Weights of a small transformer language model.
Size: 11 layers, 5 heads of 64 (1 for keys and values), MLP 512 SwiGLU, vocabulary 32000, 28.6M parameters.
Architecture: rotary positions, no biases in attention or MLP.
Training: 369M tokens, 11349 steps.
Each number is 128 + 24 x the weight over its row's rms, rounded and kept within 0 to 255. Layers, rows and columns count from 0. Numbers have three digits each. The size before them is the row's rms in percent of the matrix's.

# layer 6 MLP down (transposed), 512x320, rms 0.293, rows 433-446, columns 160-319
100:127104145091094109111093097149141177108123121184122159136118107133167123182131119108093122094145115118107128140154132168168125135122105156134167072160146099125151109115161123153168150175115144098166093104114125167137141084127128134139106116067140133101093103111104147129126124119168116133103113147142110134134149167101141137132105127136105154118103125121099117188131106133169122129088146123177132132107131114135124158132178112172133134108139140159141106111135166104084111129116089
105:210074118142121152135121134158130113128134130138102149156111166148162152121128133152135120170164154117105133131153133144118108150129113146104119105065134135140146142118156155153157107118096131120106123129172115130194128116123088135169132096163111158086126167118104157131155119127111109132149147116133115133127147066107164119147117117128117132153107176090121119112118143131182091204110122075105069148153108134112142173134107187126138118143132125120130097192115112109107141131140114
098:120134160115089174080146127106155099155126146112136158122145096133126164165126083133148125133152128122112139146150127134104133107103104126144117104105135143117147113150135140128148125136132134152198087126133113084164136146132175097137071122123153097126121168147110109124120121115154124138133109071110136097122087113155119121156123121124180094079139094113124147142115134132128115154121134156097113161159117168130137148158151085170141155136152125109133125152152122096145117132120094
107:124134110191132141118089152163133166122105146108131152117149144116129149097128063150124114203151136115130150109129135065071162127114122141146138118107142136136115127152128150107144108140152149118107118161123113127134130130118150099105148155094097128111146138134140128171083127148162126146158082161154126122128123133074140127105135133150113138154122140159150102160121149107085152145154135118096136099102106082143172109168092127089125146130111120105091181134118149101118146167154100
098:135097142115123100149139185150137128121130153129140101126129127141125079135108107094140147072109130164153150114124087147139137151133082139128113143170127143147113105123132114112100113132088167086162161173129104115166133122081177087154174121106168141116134154112098107124126130106159136137149128109121107130109130111155148132121095124157118133127107085099202149177131100165138132170122136128121098157108159140106141110140098093115128092122116133112165108112140099142136131127128127
100:139124126162120138107129153119114121128131134118090121116121118112159132183125131116105096152140141159167152114104100142156143134100121146132153136135137101121143119120127110128145119176127154135109103140128115140135102151137115116152135133178084106107126113149116131118158148115136124103121091116074122143098146155113122138121148106093137092131134117191089100144119145113128123000139130166161124138096105131115145145169145148137113134125139120095151131149107186105104130156159166
104:136130127100109161104155098139124148087130101156151097160165097146081097122120138140117173128143180128106128122153121114089104152125157102094175118140082119136106106100148091109146082142121148163171110134147149121132130121104137138129129118129117087137138125094115156120143061088115160168157156086125158093138123163135114110170101150151128166129181151176155140098113125095108121163128166120141172149176144152112141165121143158126061164140102146175116141130113144149151074155117123
096:136122081127140128137139101108122116090131125127128131211137142130158087144116113194094133090106151142140105119123116127135133149134153125111144146093104130098089158121114116106134155109137127106117132105122088078088153107139151164129113125188111134109120131134112103124133161133113116085121128141128136151120134094159123158148113062121141125122150087094157132175130142099156119139114110120125128132138135092190132142120117142162139095177080152114154119113158147102165162125125120
103:114112165145115104163112135130100133101138169132071172131110126083114083136108076133123099144108127102137083198119162115153157101108115056146110090123127172107141123138143157135111110068125100171126135104108169128127143120133126145153077148138131093118097107093146105115120137170121126140107149150117136116136119113087142142152096166125106154164137152163149136102103117160093128090158152182133152114135116134124139111111096135126157104150158165117145113147173137089119146157138143
090:134119131129148134118141093106149131151102111134175144152112128152154111120160137142135115133155145141108123089131103180121120094152080137165148162128159135147101130176122171144097110117088095139069123100138134147119113128112142097081091093142152126091132131118129118105118114167137141131144124085087113202133149146139118133094121154112098130137157096113144093134111129150153164193112135135123160121121137136139149115110102144090146113109109140132098153099100156209161139160142147
099:098118123123146148111141093150205153148141083145148127158094139125131123111117107118135144130129126142114089101104185083128133096178145133140102078137119117138100110116137126128103132096139149105147154138117135147102150129100191152153151069109151141133119116112140131122066158108138127093150102081122150174117129073116099111160131120137124125123129145130132097113143085128117108150119105144111098154172099136138149147153100065141117144163104117142122140098099140102138091141121188
105:156152162090151135147092127093187089125130071135118164158133106118145149136135133103167114114115117133139099114146180121092121150129158154134168120116144126152094136117154154122107121099160167119116116169120116140157126125082111150116128149145166090132164110140118093117136158123141115162156108135111155144104125080086141108081132150140144141113109111119173174151142121128111092134191119110146161121129151131153101119146106155125133153101125145169097169122091157164150133123161077
091:113122116145139132172172110136150177103106172091109114111088129134135151144129120143132118079122116116071140119116120118127148134108136108134127146113136172145165140120146115148135112125136110114135150182104123164186114121093134138154110126141127120191127131113176140070166119080085138109157106119127116132167142079124125098117142079111109154129140121143116092136144110162119140213132104137125134139146113155121118153137123081084133156169113098152113100094123134123132141134146126
107:111147117169144133127100097112152126128080102137155112144095111125112149122172188142144142128088112133134125156123148154119118159116151147106121127139129155165131143140131169102162132073133107125091134161088151113110139097104085124111129088148097129137139137096159124105138127127158145128103129139077127132121126177138089114140109172141101105203163120128153142082116125122164130130138182147152133108100179084085137113129107109150143129128120132106212126173134188110124128094170117
# layer 6 MLP gate, 512x320, rms 0.326, rows 434-447, columns 160-319
101:099118100130137143108144137110158147117095143157121134142135111087136119151162202093102113137143073076146153128122132160105102138096155105127094120144128124155097084131144115123149141129146123165156130135129154124151159131102106135124132175108184139131136148179168119076140109166121099134140117133087106127119115124110089169146176097145085083142094126112092121094149119140151127118139145150143128137125127151117116132056087127116114138139125124117140116136130123129140114137139123
097:158139116127104154113129106145145128122127130123104141161138120153110162145145100113130111151177092080150119111145145127146132110169137122122125100150150125142162088162114149124113167128131135124089063154125125131133111128127144159170057106116168131112119132161113126135104138137132123098157134092114143113113088163119110137125138135134155133103106129114151144126097139113148112143113096136117112129095119151147132154119152169120135112113185124135093116132149138132128144125128125
101:114146179144123139119106133106090136138205119093148151124122171148117171127088171129117158095155152130151127105134138135128111123146124106115133139113162115138126125178143130149178096160107112137130135149127113083104096117130129094163158102143129123107096116160097127153137099123163142107132106172135118110125111103154107100124095138126134115174141140115117134129158191170123149126116081112091119144176120109129161106106091108194155073141108169135135120187109147142129114112110157
104:135085122152099113128103138188144102106124135167119089146159159128087153155101085139105139127102123128130128102120091150123130094120096143089063130108125095137135110093116090117141124143171114111145134152127102132138139111091122139124132164151108073131127097151130089093136190152093099168124118148157102143080100166102149131161119118075115157131113150148138114129125121079138111116111099069113161117129126095153165105152141118112135098102140102119133075140129102119175132132106119
099:176122168105146173079157155152101123190185140127139133119139134151130107099131165166113079097110112141161089129094087129110147102137089112179166114135142130147117127147096118125125094118158117117119150116148128122119137184113108142156126155128146104105091146154157127136125091112127093137130137126150122114088100185173110116096117130099163107120142143145093142131123161070128140132157166105139183110085149133143130128118128143134112130109121128151138121123105131117141126103156172
104:122126179139099151126148134157090075124125154138118124127130094120137068129141102128122168123140095158153134134131155153138092154128108069119172138104126135130110102118137147137139112130119150137086155115136134145129117152109069102147105150128096154114115112165124139135108141162103126092144095182136124094146101118151117185142126138152162159151140125118150140142164112149121118117123160112134127059096108119127115133100129151158076167138115136143108078108175128124158112142112151
100:081081130165168132090130154114178132114092130150105107113142153118160178142137126125089150140133122154106156121113167093114128152161109056139143124109150101095137135153142163089144082104153114097153156142078122121138128160133145134095119131108119108108142126106113095140131117087160142103131110159121141113097154142107087152109067120112098078115147117098110164118135132155126141110139132091158122138108125080093113120149133144151118169089117148139152117132127135117105124125100136
108:125096137133125120121135129130149145173138135119129157125091131172138126122123091093136126134152105155105085137138150086126136122154105121113137130146107134123170107143167132168075155089122152114140111081116137135137124152140091067132127127119086130135140130130114078127146136107178171115122119108142117145174112119131104150170144147127141124121105133116124104137135142083129123133147128131127132106130087115105149104151128105154107108171099125166115147142196103127133153136145110
095:150115122168140139119091120142142157127101148121155111104165106184123151138138141202127119121132089075126132136136109122120129155112118152138102124162185150161184087095124110133159127094116117088127098135105119146131121146170102149092076114179152110112106105179135118123115118121135116133122110131148126100144159129129109156111098113101167147116092146126115161106146129106132077136112140137169170091148112119111095098151100123138091123107116145176095089182173137121114126097097111
107:141088109096122110135124092138173059149159122133122178103186148143160112127078137114108096150181110101091125107155069138144122140080104110128152112103155154118161156138142107098126164140112126126115157137143107093116108153144089110130147130191122127123135122117108123159113118145132129109134142155149130152142124114076139151142111149089143089120117117164138106147154062134118139137120158153149135127104118131119157151145134104134138132116117161106126131151087109128108123139169092
103:125115112135095129131117116114122124176139121095147135107130150097129074092113161130156110132133141153106139107098126131118133151109049122138113139136083116136092117126108125132134136138133118106152170126132171132159116128087114097113146116156115116123091157130124128111095130102131130151071107145167149124168171164127132104165134127107132151086140131111132167124129121167127106149126091126150150161102122116152109149124181096132138120165140120079116063112203142123140130109143158
095:141112078129150128137114191138070114152155125128190139114131127103076123076139107131142153128074162106105144160137123148118132132109169133105148118160143112184114136174126108088113109131135148140144123159141085128104129109128057111155131150136163131132105144143111118167097126109142127151082146137077116111133156101176103118146097188129128148124125133139146159132103114114121157132146166108133124116101135099147125139122104125160135117144136160109114120132133133126151074166171116
106:153108160114116129146094142141148153139110085169103131132140129107125157128123125101105136120139100144103156130138154097118130107143109148174114123124129112108120153160142114155089154106117154132095126123069088117082124153109166164127057133118150137155135141174161126142137153109115105158140099094122071130131132124168127169139130122094117166119117163169109116146147121123132122125121102109123138142119090148131120097150129121087126056123162094155121146137149192122097111123110111
099:112135137127097157127102142105135153097086104118173116158143169125132134144119121164139087110163121103086120151160153159121126118138123068161135117103129069109129160102126113116169108130138163102115134134086112119117136152116134130134127140119157134098120152085112099122152088060154123143172134116111081131150154117126103114134118098131141091140162098142127146189139140120137155118137144145111143132147082073100130134154131141129119167150132149117136113158169134120155138160142147
# layer 6 MLP up, 512x320, rms 0.328, rows 434-446, columns 160-319
099:077154156114095171144111139141120128153161098107092127138105117137111108141135164167082167121115165106132100174124143141118115126142119151116136121140129116139134142079120152103135140122147116123106139148146131149143157148124132117117185134150074117134126128118140174144129143107153101110099109104138154087140081132122097128136113087143095118101123126121125132089136167146070126113130108131121122172176130054153091140116141148138139158092146117088104086112166116132118182144128130
096:151153110085134074118137085126135184125071162096139141137106117144149126123156124112145150089108141143106111117115123128114121136140113131134124153130119143148119134108150082168131135134111185145157140122111163123148129127142159125157159127133136135096137123130161127110138140118060141137128156159133139130177132083127123130116094125124110133134149164137159125151167115111126146137122154153116109100140124130112096130080151128158155073156138116139133160119132124125096124140135111
103:099185118143165136133126108179140084129138139152095107154083141135120147132130115124107088150145154141140070172162133107126134151131111151093135145111134124122131100134124091159099153127157088095164102107136132180122123143141139130124109136102094121114113135126098100147181161102131105141153139147152122148130127123135169102108147156126118077166135120136137111119119148089163171111144097138139161112110145138125118182135152144123164110070088099109150124109146141124104155126110136
108:093146109107153116117107106121091123173140103127151123139158123098109111088129136086094120133139135177152148126091157149100082127162135104144168128124117150103106118130138181108072127128140139142109087178158112104118100095123116120110121146119170089115105173148076159165135121135180131138103137053093121140151157154163135141155147127142122125148142097118109079103117142150099141122134175121135112152159129109104105079163111101102147145160169134150161179095117132130147130118155111
102:167136112082117114133161124109141115131173112146134158146101127143127079073121144129115127084165150169150075132126101121118152121125148137122157172160095134138097118162085100140120112127116129139083119135137147122108146162142092158170079145170134124105144096150115160108119111087109121106104128100116156107126109156130143167138110135136140101117143124149133107099105131092103162132154160136160135094125133132147161121106124126133173126091147108154129099098139151130134135123130157
104:136103142167127093135098107137126108141132138109164092141158175136139141142103071177081174143159105155075128116131145079113116126103094134154127115161129127155117128167138123156128142150131094132109164139122087125155112095127161083114140109153131113089187162166097143104176143107148165139106130140077171119121138129135141128089131110112156146100126132113101139120141130126101127137118133160139135150104142167101154167133123111140147104192084094127118130143104112130134097102086133
098:148113116113138091144119120099093134148136089082138131125150106131115103108100090160104119115077156093157180091147120133156162126160137154155117111147140138138125136119156109141149126133084132137102108113134168090128117101132142129130114120117097164146112140128100130104109172151137136091158105128125139151159126152106159156114094125124196134094154152125159100152098128073156128115130155141160169109166150150174136137159109144128121096141119124142146125107089155130092165151135155
107:143146125151097138120111121140084137163174137137118130139128141136134147108111179141126090126137107115151144127119154129071144154171142134105169163164112131065135132125130098152138107107125132152104155150125083125100118187134119130133142112116154144133152113150106145125143113175190130117126175130124129192130147137093150145119133074156137129101131133128123117162120126107140101128133105112153151121153152132136119122116139133122088114143161117140151114129097143136130109084074152
096:122130091133130147169138109128104112130151102175169073163127143132144107098148109109133124102125155121125135123123143168078145105142066116111165113061109130121092164140151167091113120127134126125121116120113105110142144117128158116138147116082133145108136123156099151133107132105160145126117128129120118142172149160149140143114105113166113129155141147149103113131089137089072168121164107130133138142131172138087145125099138154091134140155134153077069113141118142139171137157123155
105:159143126137134124133101150107097119132103117124150115138107148124102162142166139093085152124163097146122135132161140092081112099110131136162116126150095108113107148085123139143128174127135175116108098109114148164143148131131144127143115124143113151153103124156108171097190065126116121115122117103123140139160097102111142115146123102117100148176123112112099106126083130098140115117104138135108076155162098130152094105142134136153144153124178084127145132158137115131126164149155154
102:115162119123149120129119087117113151127127145180115138150115146147135123136141137129115099123187119162144103138178105130173108114161109147102105111124117077104137110131126102133109085142116138167118154192140108154117106117100144134089149133094129123122127086132119069145144116179130136110138154142132147135122127132117119112123123141133086121127146142151107097141119123177127119115112118114071078125129141134165165127095129153138154080145147128107138148136103151121127137135101129
093:119208108154172125145163162125134132123141182101117086146090155104121137172146133123148109101136097112076140143109144137091140118122110143155130123120179121162169134112087160119158129119138116139125135134134149131148149154176144109103155137165153135135103145113153084130106085110093116153126094123125115125096160154126113140144150123157110102121095111147159090117086140132151131130114122173111160147146152114123094110155122098119150129124090145114120100128139135125108154121132141
106:153129103087106110129128171167171155136129129123133155137094106095148119165110152139156145097161114148123124115142118127124194118142157144135118157123142158127124120164141094218110109097147149145147105093118141169108170155135194150111147132144119093180130129137162101099139100099111113077138120144092136143127112087132148143150156153145119166082067149113137114133152109185080151133148125121111097148114145133184146106172116130122134130119137118126136146150157145121120148139101151